Weights of a small transformer language model.
Size: width 192, 6 heads of 32, 5.4M parameters.
Architecture: RMSNorm before each block, rotary positions, no biases in attention or MLP, tied embeddings, some layers without attention, local attention windows, exclusive self-attention.
Training: a variant of Adam for these matrices, 151M tokens, 9198 steps.
Each number is 500 + 25 x the weight over its row's rms, rounded and kept within 0 to 999. Layers, rows and columns count from 0. Numbers have three digits each. The size before them is the row's rms in percent of the matrix's.

# layer 3 attention query, 192x192, rms 0.0966, rows 0-191, columns 128-191
061:538528504543508477467486485523464572495457526493582517488521463486512537472542497475518513509470510519472487484491495522457472483528491504502507463513505502506499518463487509509501542472528527
073:516494499544491507473510485496533549496516562528500478510493502470468529476468477495479498513513487495507511505522518486507463505488546476474507472444491519509511481530501540497471533508481517
073:522527515480491517523504493471486462483469504485488478469516589499475486504537509488484484495494513499484475483522503498506468504518472504507487495491461481526512453510474479516484515507461503
079:452515477510462475533470524536522528478490471476508537503513467477476496548494522507501505465505475508498499543525492494513482497468494483513556510530505492515510485510498472498505519508492502
085:553508484474504515543458437456463504491472521511575499472505498495495475537499455493497477522494493525447472469486514511480444517563485491518503472512486462545520553505502465497487529513502499
083:495533511502480480527487528516522504482495533473524473499492437473533517513494527482511486496515489528507483494493532493487468472535482508516508453539449461579478504566516461475517524510508493
075:485506466493534494537489475535498472501432491446498458488480506491498516533462492480487494525538480535494507482515525492479468503528504496489502496514488506552451533547497495493530550503496449
079:513525489526504512530506559553515486482507471535458571498489513482483469501502529515494501481508506531507482489532467504494513487481548519484528473501520530469535471456507496514519521512496576
082:503502500508497514520493517566562507487532509505495497482485462456498496491535498496450459494501486526512475486528512513522528497480516478467487475515525496531497469496465463510496489513478570
081:501513474516521454485528507564533462528502480489528489530502497498511497496464515487492486512518496491531495453540472511527529477494509508533481506501507503498502537520489519439538492505496487
103:512500482497493508485457524481442486513497455485483524535509545538483499508480464502497527507497518475476540530543483501518555516491467535497529520482498546451484518474516561537460491492502479
094:485471479542510505509517494516547468518523490493494536462511501489506487523499536486499507467484505457543485428514497478521526486479476499512471566503498465506545488492485507441512483499512484
079:497519514517468486535480532511526514466515513513494517488508468480534511473560482499471477502476454468507516485484556495500496540477503473495450474538515470526517481523483472475475495494480526
090:488512521490491499496534530466539497507494504485477483477522499483493497481525522481531514450467504507519492508445485514480462521505495497525449491507468469525507455484498457441518492505455485
074:461487537473533534452507458468477506501447520505525456496482465494486507492485504501516502505500536537497503539468463480487456470545509476492517475468465538510475532502510498508521535463504475
088:518517511526476468519522573465515526468484511513481522522508522499494543459500516553520502512476478483498480528475519473454480512480534495496461488521512554481518506475545475507481486497514521
065:539555502498517553460484470495490465494508470471485499495482476534516474490506527493483500511524514502476529493510457513522475482536485494503520528510491550502521472490489539582470511497507461
071:536481472552555468528515475556526500472518527481564439448493489486505523461527470525491478537513504543491467481525496482507519492490528490539476446495475531514487497540508490479538488538478513
071:487471430559506531533469485522516487481470510451501498531511461503504523481517555552502556532508517466466496481496511501498519510529462514476463503515500505491491478553528509515520493468506482
074:474476526521489417498516475483485539492497493520500500472498485493535496503519512505495481497492519503492515502468512470469462498519512519501434495485495483508503427514501502440515473516507498
077:498441491500488486468505481486525492494532510511479518526495515532479481495519508520502531498517510494495477516466488499479526565473551524478435490459502491495492500532518498487474488494484533
086:536488499470501488508505470454520490463493535498499482470522488490493500525536471465511499490531481528476455477469508515485474510533466543510482472512474444550505481535503442471491490503506527
078:504501514472510509496470519462486455516552512482450474547517488523515523484535477523500510526495486479486518489471564475476533540478503522524474471515489490497464477490505530492446454465491454
078:494485478531480451520505487485480513462472515518515481469501530501524527519476498478546518492489538520533455479470522473457430513514486506526438497502497475540495500529536497451533513485497472
086:459537457517486482561486535557534467499455478486514466501496467490522510498498530503511519480476497529524479478528460509490500502508490496538502460575517450521497486539516519462527523507515494
097:542515512476494492505511509486471485510517486487479535521507532488500485535490523506530506466498492505482485521494475517496496521503502549519517528539516500513507506475527491508484499515502520
086:495450511492487516476517510485491493517524451486463538469491541498488517509497512507513521494480535499511509554483447498494511487511506519486476548505486539466500481424487493483474472523470482
079:452486518475504509467504462477464544511482498525502477483474470516486499492490498488507522513470533530518515546484454495497501457544482470444514475459474528514463529487495494524474530479471486
075:468502501452520536463502431478456504531488501528512484495489487508485458512482486470516505506482517524508492488499465519523499489541468478458565503463518483519473542510490508540511532487504498
094:477495477507501500525517518553512459517530471480512523493506524508506476524473520526481507489519502461506496456542492495522535481481506510555487555520507464452521512477472528462513478529543448
085:515545497492476479548456528511487503491511512493509490547521503484523495518565470474477488488486454491481533488523534523523518561478488494502522469542517470536499478542493499516471518502479526
097:471508494511509511493480534474487523500465477488510471504516506538469496458518454488488502475509515478487533485508509502486491523511502480491499477474474470464493481509487514480490503489499470
090:495525520499503497518522482514476500483535506478488508518476535503485490519512534486502541493494517537493547525532462488487511508484513467472535561508480492510487499481530493502468542495433528
107:500459485505487414536447491473509523457492547556531517511505498507535504505509496523505513510483508534517511470486532501470500463514491524533453451520515446484524476503492491499524524517512528
088:508561499503516548485515540515500423521538462484491498490475517502506494481484477474494453458474456466519509481497543502510525526472482522493524507507502538534480504504498536472473474487508448
117:508490465527498460518479475481483528498479552512530514507483485525546498505499533473522556543478533532500489521474460492465475496487491484522452492511489472509518481541510499506534543489516514
089:507520525504522491464571481542519510531520497495511486465481510474442468508477488498469434442556491473483512534550510505525495488478498474490503522449518492493521477501476493508491495531448499
076:493520552522494516530557496556483522550498501482489524486467468454519489468527566544471458496498481484489439528544506485470500505498556448507539508443542506508517480501486477500457491514510487
087:526480507519486546511500498491491514482446479495476521514507503479515488521547549517507508512492503498464463541488488452457503480534523497493543495522496519512502503481527457539464520484535465
102:504485490518506511517519456488501534458522475514513481483480468531525501468454494453499479534496489510466519495494502523497484539474485481470503479451516473513487486531499502502484502483551532
156:507497511475525538482532514530537516519519477472499513524523506490462482527525551548454478464530471512468511525497505504517497488464499496500540494507534508525532488501472488523494476546491501
112:487505481527483488493512464545554540454522495498498516461501469508480513487463565494530485474467495496472475493475519475500445483446483497499483483538517459479528516565474484508518508487517472
111:533470506509491484463540502476476479492497511536487481522499527453535494500532519503512508509515493510534470509527439468500489472551518486495533523479497507560478463481538476466523498525494503
112:500485512500512506531498521501487498471513518470471474506496509433511524490543523455499505462512495504496471486490493515506519474534498508498491541443482483529537476527496451509519474521444510
110:500502475478488497502511479492493474489481510501533502475535529499551492511494486502511537531497500480502503507476438523495526495543533535500468497494493532521515575500533457515480523481508525
122:499488468520541497463510519482484431535544485505492507511513533528529451513534566512513510500490518503511454502512476462497525557511510496532523477499522480542496475528528518477482507493496482
106:478509530445514494478508527514491496551490486491466489469477502533531517513483481492462498521507504474512553501493540480508482503499532472519525464459501547508482479508472545498459512475446489
114:519485476525487535517484518490500474509508490509496535519492543494456475511530523536530513496503491472497493509513492502479547526484472535487430550508514476499520529425518482515539488515480509
126:509537512470524546471500540517470469519493476431498521477480502482458507490506522491494508461460483453483499504490493538507491500475491501474526541484498546509495520475509526524464467485542504
082:506485537488459475467548488490499539449482519517496489504534504482496480533538499540506512523523539542516499524520454486485480494523554504496493510492461490479530501450519465531517511528455545
097:494471435493504441548426512446503505484505558511531505541486498506547491503536499507497542498491532510504491485475524491493498510503482493523467460552540454509530471565498513510525556468507503
085:484469510478505553531540516488489528474491513507501511515494505467457487518483532527507465516568511554520497514523490519514501490525514518493540495468484487479490498499481443518520521531501483
112:519513547507506532494539443553474493537510505516490505479497486486458506478483510494523488506488528465506453553494444485487463467482508470515515552452503517483501528481497510508487488487504450
085:495522480526525507490494478502510496500528485495512527455569544502481480512509530484534494478470501457454471511471457524527479519482502523466455513521488467505501524511483518521500499476516507
091:520480444527476459503446544436471477470536487542479464529516507541532502499516482451517549524481522486527516507467507490508518510516474535478461494513479462503461477501516492476484517468484517
110:494546534493520499528503475503494520496508510512504533532499479503485499486492487529545469503494532519507503556483476499453461526487506461512506466521469475528528549484493492530540529489508481
068:465496475519528503508495505510531489509515523496472485504503524486504484529552561510490518485453489475476457511533471473508485487521543501481509473537500506536491484492493517505489527487536428
107:504481468482475518536469504474459522477487522456496483523528521464514522486511474522477505550504506497515496521527476530518545519541530502459503500535490501477452490433516467471484481506489537
107:486515528502503515503514508471455458512441505514460547522513470500509491537501499491504533528485484522494483512466462527479505476522540526460513507489446498518515485478499452515531526497501479
111:462486475481466536512494527516462494520516526484486477546521476554499500508497487503476494529463499481487503519473475513496572532494480502475453517465509508461503510475480516472479496481471506
108:488509524506546530508548503506500512519519523471489443520474490504495547466518498466490510474507509537509567496502481470490458492487513476473511476481494461526490474530481482478516486468533476
108:547492518477510470484493476508537550507488496505514518501504496512512488473517517525507507497480482497496503457520507471475443495463507460556538473496518501569495495546516544524499535488554480
113:517502517500481438537467478516463525468482491463501456535563478526472531492497473516465518520483490487500522482506501517506539484476479462501498481482505481490513519495515521496496496490507520
111:499495495506530503520517522509448423535479495452495483511469493469560499527535502460460539536500521544486453536479479495503543493547495504514545505469526534514487477518492469483473494543470499
150:483445493502460462535515490501515509502467534499506504498472491515511513487478502495517506506505560493545484478506501463493479463534482495528475514493461467478488498486509486479520523517464482
096:545564510514528504468506463507528513500501465495496465500524512496516522511504488532489494510494465479502516524479478521521516533480512498455491517474535539550493495499502472534463508471498497
080:529521524468518501479558462506517521503497515472496520449528517483439483550502512503466490489497480524491525527469508482511477518467509483493513525465454520497487492433488472547505449533441520
085:483510485530495449496423505473475514481482505497536473475508475468537533472484474477524521491442501466480470491488512522488495500524514489503489508576506517515506542502552497495536477509505520
082:500517468476536528511561537534504441544484449492504539497509476471501502479519506480476494495553506540541504496545473476513501527560524463490504504507518492461516516494459510500487500504501444
100:453513510477533524465457536518479557484507452483464496475539502484514521483507492536484488482478508485482479489501463496510494473458495497515556473527486491537505527525481507526453493468514465
118:513546541526530509458513510532532476515497460473470462517497471463485528557531511543469496495520473510472531494519488525498452483480480473484497496503533516537527481518491530500485504491496481
105:555513545509488488515476447502508549471471504477514468516479461518533501483484446476542492505493444496479523472519530524469469504468504503535573462502544510528492497493521513541480537469525529
057:496505434465526510483528518509478511519513482488502533462473540491514485471471457520487502490512564480523498504533498505506503456516484504470489558446500499487509473476497494511509526464478498
110:472529505520497511445504487504503542513483508513508515450486520498478528473501517502504524497501521505500447496525478492488443477501514483488495487498503490503499517510473545509501458471496450
120:496451459513539521475489485494499514500472508491537502504503538529557482513497443484510503517565490509472495443502532524524504477488535490517558490518506498472467491515515522519471478529491518
110:510497523532525497496483470465498502489476474484507486565516470508538480522537500503514500504558486481461519482485485482503526471461524497459506473465503529515452475512522498503492482509540530
109:450531492495480503492497500495471527533505516468531509456505508479515505483453468487485465476486491429469485506518507539514494443480533506470484475528525506498496543502474540472543456510567481
113:500513522499492493483521509491501491495526542528515457514484432446528537514512515541478508507468504484500481497473469504501489489500463486492453465513494529472493525542499481487509524502466443
105:497513511499503456495519500525481508485520493534475488500490462467481500467517490435486531547546479518520469514514490500475481445496522485428508502541504440470529491510471527490511536506520491
123:496497444514461492500490470532486488483466472525490496501507509545449449491499481476523477509486499474495505521513520561482482506520461480457511509494481482506515507430524488526509504461516563
080:517522502486500531477541502491497513536501505468508495511517515508481461526501472519482479487531476506497530545515494519524518503459539473474547520476543545499517531478500468547490483540470548
068:534508461520488519504455500495513488458524482523504500528486527511548553478492520492507517513454511492484490519490512498499522526511485515478462505535514500482462496512500532493514491440517480
076:538523488523522520488541506553550477515536471498466522508466539499529514525526511528489528476498459485495534498523500528526508548505536488475497530488536487489493476513483514497496534479501468
092:459506514478513443432476526497454529495494521478518479437537485493474495506519474461491518514507489501484494514494505511494497479459507529482554481512500504535547518496495494532538515531469549
098:455521497537499491491489546485501500464495473512490474512478451511519490491471478567527493523523465517470476454520499463498513516550498484504474443534503527495509543517492517503497512480495444
102:527472461489549499462472496467476485464506495529552467473497510503512471498471504472507554524491495531472476528506515510526505530536501478480548517534471511528512484533489455528467513525529551
079:491475491518508527490473490529482508522492492528469509462461574460468499533546500459513523465490511474492521510535494514512463460496524488482535536464492529548492528500505497532488490494498512
108:530508489526489513508539522509554422527467462492510471521504482474497519527528508484462492479511508497515529485454486496491475533546455461450465534480492514512498488461504475516449492541486481
195:525519533479527542488526495528526499505521518501469506516524498483458490535516495516494481488529463517452514497512504513537495517456520482496511523485516520498507499511478507535504469507474506
106:540530513512536450502489502487495487485497488487496499477480483476532532490513418505532475512500501507507510453525483500475536542515509454505472512511485480508454615481517485481530504498439475
104:473499499520473505472464521496500525485485460518551491511491439536482466502477509504500511494473484479520488498466488486476507520496483565446505490513520502524482513484547482499510494514536514
108:448468527471520534500512500478519512541519520491525509463525532488497497517474537533514478465481532435459496501515514518523536467486472519521514492495540523525485498491503510497532477497513486
110:490515454536527466485480484492495443468439477463487525482459530463558513506515439481479534507517482503534505476522471525496512512528497474493492523520500499498538511479517455519494514518489521
102:494478487466463514524530506463555485494510515520519517500439519468529543501452482505529512495493507548534486493502496491514491559521486489504442523464502528455472513515489512508509507517440470
106:483534560480451526490509500524521520494518509527529484513510449541476523493501525506546465525504540499477492528513535495478493495498511531505506514476482529551440495473497502520531516460475519
118:539503480482524512519503497500523515533505449534542488495493535530492505522497524492492492489466540546548522480519481489503472537499472494552544524507529453520544516503502437498445529473509491
081:533464462494470490548523495492483492532476526487485474463467481489518518542479546496472505478496510475487504527496538502500504486500517499493489511475503550530507472498504508501479528491485487
084:443506502505544515502508479499523499528500462506494505470495538497491496523497492533523483485508487426509544503493489476533515524484533517512494545513525486459458493430534529495546452483492449
085:516499506482513518492509495537509469498487531541466539491495473515463481491523491518490459471539499526503467519508494476517577461542521517489449499520497519481527466467487517510501477494504519
079:520501484540465493441498482504482521488492528520504529472491515480457447499503489507455457487520493514454482508452530491492527511504486482533479510533525493488512533494483492489499490512487467
107:487479492524481475489491476452467553474490495498512521526466455540534519501479517481508565528456505471513507493479492467499522508480544485516487526542489505512515500495522492473473513484515445
105:458525476499512515576498507520534462491463547519477444533497457502508494482495493522503503493506484522501483486551557505502499493509490512499516451521504457532485484514517470492545521530517489
081:529513496482532515505533520516533523503550473460533543501480552525496509526517516501480482464492487498496516495462464505513486492469478469538480529493528495483534527478512527488478519511484504
110:571527516461501516511508527519508454492521447487475530475550511482464458497537503511483443497513498537484514499508471554524501477506528512457559530472469504457504517493484450554525477517489580
100:527530482455498547517486485518522489485530477499504506483513475491467486490537506492457481497511493512477521484502488540509485499498522481489566513499485466458504514492482468549476534503499559
128:490490496490540504458518535539517466507548483460485493504466545505504484504426506511498496501521526481479546504487465485521534517482499505488459508471514538483490489486496578500511522533490447
114:505527478479481557527467528480476492488513478460515503503492520537512533479493451465499501467490526478468538512526455517488527500471476532495552516501501526470481500518527511539481497498493512
103:506446518536516503521537508514517491541512531515473499523474477479494477543526548459484503522547523502537482528503511498544499451525485489482535518450493461504469493531465504482439529523487525
105:496525515451473507471487517508504474468532488467481475458509536507492526465510473503480458498494489465485531475496523488504467537489514489495478464499490526493489497509518499486542466489453448
119:466468525534535478487535492495475517514484479510499495506483497493471486515445537510510531547492528494505502522509498504500518448521487500476492513483482516487506496446477546512485554535514490
106:527466536514500475506519489476455503498486472493498481492532499483522518506500510508508482536517541524493487529496449517505453465512493505492490499491499535518480520549501513507517494492490522
132:468507492484497532475475441494488543464523481479527472501519490534531528473507510520486526546487534473466482501488488487489445500476518489518531517506516516503486493517520540529519517480519498
083:488504544496533490472508462489502521503513450499486583486478473545515506493496502483520548512514478488491511492485510514504497476498475479494518457491479518511490501462489503477522457497492503
081:579511492528533491512497540478529517501499444533426508503529548488500523499482466512519480485501476501522501477452493503493533521492481501531487495525536540451484511458499485475492523472486502
089:483542493479514573526499478529537472487507466445497496500485486517464483458526486499498478504514487489476513521535508505505496478538497527506521498518459493488476522483480467535500536503493503
100:467502456481528545550495519512546491503513518466474464523448501508501487472484529511505507480573498497487503478536516515538452500510519510516491495513475514524461447541502524509542540515484471
090:520480501549463478435534521481525510515524524535504533519482450516511540481506525493515543490501493519539473486460498519476535550483499493513512519492518526515534494516488501475485486481500525
107:494461492495489506469503496450490537486510522509515526519474480553519509511470523475510528525461506460504484506472517465479508502508502510508500528497450516494515547489526514468462492473469457
098:541543524504516532546502559551499451493521467462495525468492537460497487499534502532488487466544516497504542515481440521526491483485497487492535519509532486477502426490499494547486553526472511
122:491528460523508490551484518512504455495472523522468474531458502507489514464492476483548498494522502511520499498537510518494536524533488525508459469512454484501459479523513510506535521518507484
108:531506502500516508530514525560546464483513515522462492498483506459523503473550504492500446491528488516536466468490512507497478494529548505506518480504491474550494464554489455489551504497477531
112:546494514508461516530498529478491491521502481500501536511505508496504503515525462453498479457493503491518510536475464502499524508490471519490517505478501488491490516518497475507436488510484526
105:481494523486483499489509480490509500501488450472499515441492513488489535484491480497494510499454483457516520518499493505487469516501520452494470491512480503489503485466473493474482491502473449
119:500498484515511504544492424489511532503461545534525494506512471507519505486551515492495534508473461519539450474486541514468483498509518469523512488522515465536534487497502456496494510470519543
127:503527501444506499483501497471457465497472496524490512481505518518505475525459502514513504500475482511472499494511507510495516483493547533497495532536523563506519515460507524530526494512520519
132:450471480539494504487494492524510532470517470504505492507504486532473525460503490516494514519496535489488529510493503497481502493486487489474502484464475481447479491484495511501492511505514477
119:486469484498537514521490510510496474518514465418487493491475533512519504498503468445483505518516543481505525526487451493523492487497472505477513487451493515478450486524493561500467526530458488
105:516514441526495519480462534542548492486542520486486515552499498516514490505489504494488480486507487500502512479505514481511539572453502533510503502472517470482496510524526493492522480492517509
108:476516529506526559465503524528496491538458488493503511497474476511479472492514482477465513466467499485475526497485463503511510547499539469437544502495515484514504522479492537522497487508521495
116:494512543519527570482515541530515507530496468468465518526507481501467466489487498506469517494491492480491523521486492499523550552456544487426539500474498494502473502505497513509504487517517481
102:505515474494540559500480519472469473553482471479498564473491519523480497536483513495475518487467483501512513529503535487486506504466470434511484509541521538513509500480480528501514480469486503
092:509482472523486504533431477508454476485504443494504547459463539519546520515528497506485529501467540463488536502501525503481523530497512510526461505535491524471510523487508524524507500508497502
096:480496472510460483497502493491537511472497550506523463512495504502550491479530492476531498526459492490507488463462495478494480519519481498522471453542455491523514494521514500481469526478515506
098:503493530498544533498492516501488458543476468478453526492470517462503473503513506535489525494542503473510500541503483499507501500504530501516490538464510548471488480484496523546486451510476527
106:525459483531467437517473482501488545447476532509526503519530518495512495515471465453478564466473525491513493486476528470475553534478468487541546521522511493524515482508525539457463529506494473
089:506489446505500503526478480511525567447483483502497448499472509465506493494498474512527520547534480510486531498502512491550449510490528463498527534497486513541516466543486495537481529521540491
156:479484489547451452511468504485480534453505514519499489493513524512520537476506496470529515539480540489532501471493499456471517497535488500515483521515444489495491509522522497468477517470513465
096:512482529479507505483545501540481480531523470533477497487479509517495451493464514507493494520496518532502503516501450489495468486551502543483542497543559514533480488511495506513501525525512492
099:491522481511472542499506526515478517542497498511496479521479489511471507500537505449502478520505508501541503552520471505474495507540541503492499538524528487531452524537510476540493501507487460
118:504515479438492509525487501528498478506539480513530510497489516523497563503470528499474470469480530500493483536521543484479516522479443480451519474534523522521474501505477534490530514506487452
106:493508484506499467515499469502539522489528526596534491461426482502505483466433470515526487510489520488454459491493470524489456506492521549492507467517554488495506513504509521505522547464514477
107:547490473517496472515495538494512493504518529500507495478502522477507493487498476490478540483520491508491471493485485506500529512470495475506499481500527512483554504511506486458495473501485525
098:494512464524492469500444488486472482468558484511544480512455463474543485500512504535533500506523501467458471496531558483513475522524509508498476478483501493472486533516550467521489500457512529
098:462489487492507487552457476500502493485547490527539509473538480519503531504494491491509490457508499529497488520534537500496482516510508463474492530511486465500544452504446512478523479492544492
138:513487470469525516518468487509480463537488488476477539490498546502471493509493497496462484518523466525487476528505529514481483476463469469502484494513548531485499500502471523517508497508502542
112:505510475479540542511489523490496463564499487482484553471483511510461512520471519511460499507490484517512506525501536497472493490472484452488488513518547527501488482500474539503522485500504508
094:492479470499452466511503467517479489469490560527536470496499491502555515472528486478529486503501515499526470475473506507504458484527485502541486447525513483488515520522511497469494514486519514
098:528481522490494431507502454488507537465520552500521457543490544489517530480545530495516515487515513512483515470457507499490497536516482535545488471477462443478497508491525479497461524510479504
087:504488481504480476497507476521523552465532537507541465495519435486503475457507494505512497530518502509464488480474496517539472519485533495519517474492507458485508523567485473489491526514518510
067:421511494520495537529490538496555493512506465494480493511484520527497470506487484503467518534476502465528472481513513475520496495514526502485503511512460509518495498502499494519467462500496482
077:520487491546529513482502497503522476511488473473513516539523472531464462470489479508464559533585507549527459533503474501498520508487519495519504509465525488519501505530516468514464522550506531
089:505462498526516514500479512520533500470513459478515467558485550545522507542516500487474502456518492455512551471505563458488562530490485482488505525504509525491475504496531520482476505527491491
078:476519554467493474487515507480520550491487514508464470522542492485488507505465505502523492493494489534501521482525510466474534464499494511516477551496485493508476462517470521457502516504532463
095:522491534538514464464507493483522536471473528473483496519544506505461498481528494492514503519551505514528519482504531478480528449530477499530485520479430497498464498504504463473468499511527457
109:503497481511518520500495517527519490498481482476500498494464494533493500478497508514530509483482511501492476471469453542472528524444547520479523503542535516483503522504541468500500506523525528
086:481437529451513527506490445499514481531525459521494517476546502528474504517473529533465511488496534472500526520498558497517490498484462473512505480532510539494500484478457553518495501520465475
103:481467517518499496519485478504508533503558489536544484500560508559474471488488507511497489512490528542485487483505543489520474521477517466491470547492513437488519462527484488504500487520516550
119:512519509477495478468511486544471502506520527516557516455489488501533472483456526482522474467503513481518499520499479509521442486494463468531545478495508472520525496517466507481483500532512508
103:500491507510477503531498500498480487543507510491465490541464459473530515559507507493505492463485491458531513528479460491449514486531500498500501529541498543484541488512548515498446497461462460
110:471518515436464518500475528481435510491497476525494446536528444520510528475504502477518468502490476468507474474491511486489500539512507468472551466530498542511497488479499509510479545488486496
084:488479499510474501530508471518498504470555476533511547536476485459553488475544518535486514493521502508464508519482534509483510535523486490556462521494536529544497490536515502501529522542504565
087:477437508474530516518492459548468500493500492536470508461491505478502510542478558508519533486521520477487502483493483502517494456477508482483497516458489441519516485499477540498514468525533468
096:448493487491531485510491464503484534480486484517503511477499516499474523541500543505486506498486526512462497511434508497477451531467533463543527476472472499497510482497471493502502529522473491
087:443468508475468482492519487491493519477503498491513497538491505509518507501515534488493564484485528485492492480447491515457465526507505459550502504496470474510541484548463485468467481494458496
091:528525519487509536503515505522512457535499473498487510521553496483463522512482498513479514464547490513466448560520492544510507499461473486514519522511508493424507498451491479539507460533500514
091:520534524473538524490494506496484472539518462482487523510519517536463515522493506513502484469525520455476477539540486493511537458465465489500522504494513506392520531438518483532478482513476450
113:493454503517463487492502524478525506480537475496518515506527495489536473471512498477485549511442477480532536459456500504465507538474517474461482511500487479561535522527486477454496490506500533
104:494479511468519511484514543503539482488557522505499494527537520528476488467491514505458479499465448473491542484487544538507506534446495502478508490438520478503507504513459544497505499536496500
102:475466479511449478490455503466493519470506506508499491543520491505555521479469480481537551524466526490537515490474518451465504493501485511510491505522471476509493482498541482476486521448479485
091:522490489490483474522477554460482493477504467466515520517492526482482514543541491495495544492493465467534549507503482492472535542473507507487500481497486491503516503497528482490449502513469496
107:522479450515503496530489493503498491504493522502518481570497475496494509514475520518518516483521511529479460501533497472512491479494509517487561478483497514503539507543532463528480490493491532
114:519488481490463504504503595494517479508516491446472506521489513488498501495492541511510524501529494478529535515524493484511527545466527519514485514502511542504477484494567511478493452488457492
112:485491437537521519505511466517521494511517538476524498523462501480574504523487501493497544474505511496486480505517493502535546493491507469521519535504542510543503513511514500515509508507476513
090:520452474545492532503541490505590436531515510491454513503502532536480504448523518495483493519532479510532481472537525468526516498478470525463497496445497472481507498548502530498507411530492465
086:467520547505460491501510494486493513509500478530501525465518488484459497511530507510492478515495502492529503516493485522486470482502529522503489489506473473438463487491471496487489499511549531
087:487500511479491505501468568496478483510487484500480510499519487497465499499470517505517481507489515486496542538517483524479484496470524519505493495511507559448444468482507515486497510493509521
088:503489480486529500475522497481475476477482471514491461497523466506533492474510481527509507492465504492462555515434471493512505528527596487475523507494514538547518510483499487497508500539516510
078:490526516463454510520503539503471478492482476496484528517511497502481516511530482479522479521463491508511512532489462472475534479506474480521557486541471486472472480446513502548481480476465480
094:521459504475457474512501458466479502479569491486485518534478517507563511517501522508493546492479543574506505507484444497488471531524509479501469535537497558524535503533501482491549470484467477
100:520531517504491522470496519508486459506506496481474514544518486503495489500507482498522498500564492477503448517541492495525516503494478498487489512540491513435483513485532485512530441493470471
101:491555482510518541482451489474496473491473427459494496479515493517488458558514470491525482484526511501512525514520462492530491514484483500490471531533502489452496494428512517517524448488486464
091:528534510502503518506444518492490508491480467495489476465501506497478530503490492478539466522498550502546502487520491462498497503517481496479468527542481530478446536469527520475499473461496460
087:513520481531531518513493485486536460518503496509450512480452514528495494502533496507483495478520477474495483508514480514509554535518480474499472511500519486479482519476479526513491493524516514
115:531535509487549498497531498530501486517502464476504524474484505462452465546537532543474472467527481534465484532491453546529510494496527480508515494493522515483524511469464487533492495550498530
093:525490492500504504519517503494574467494557510506496499498493518511497512466504502489450499513477452464502525452499540534492509553446487489478502510449524454511529508523464515494491472521510519
089:528486506502480497481480519492445536510468503483525512513505463493501484520489524528533538487491543518498511565503457486479517485518506531519523517548485527463498539461529471489499535499497501
085:493512441533499519489515502507575469498509551469452470481470505502527495470510490479470469503522481484515501476485509512510525507484477452489488501528538490555486530496509539478509450466484465
092:511518519480473509491498520487460519489535479467539521493468494463491474527543522502496509484518505513519546546493484514481503535503538510540528517524485492510487500481517479495482516513479519
101:499490537504505507473542533521498514503492487495510549443493518443472476494482538500497463491486508533527525532516508533498505455522498498504486542535483549494484507444476506467554511524500488
116:461522525483512531475514546517517480500523496479477504511478517508547515466440531529498532509479484476492535468533496483505533526505498518545469536519527543500504478500535550499517476487485447
101:469483453515492516495492537543517470525488513458466510507498465468526498504477531517516506504533526525507478531527518492540515482495534499515488517534510555506453483499541498502530474474483517
093:518530494487520501478486451483509524475510530501509442518498483556548499464485461493487504505502489492481469467448498493487489516526466462495521490501523465559544521512498492520482501470488480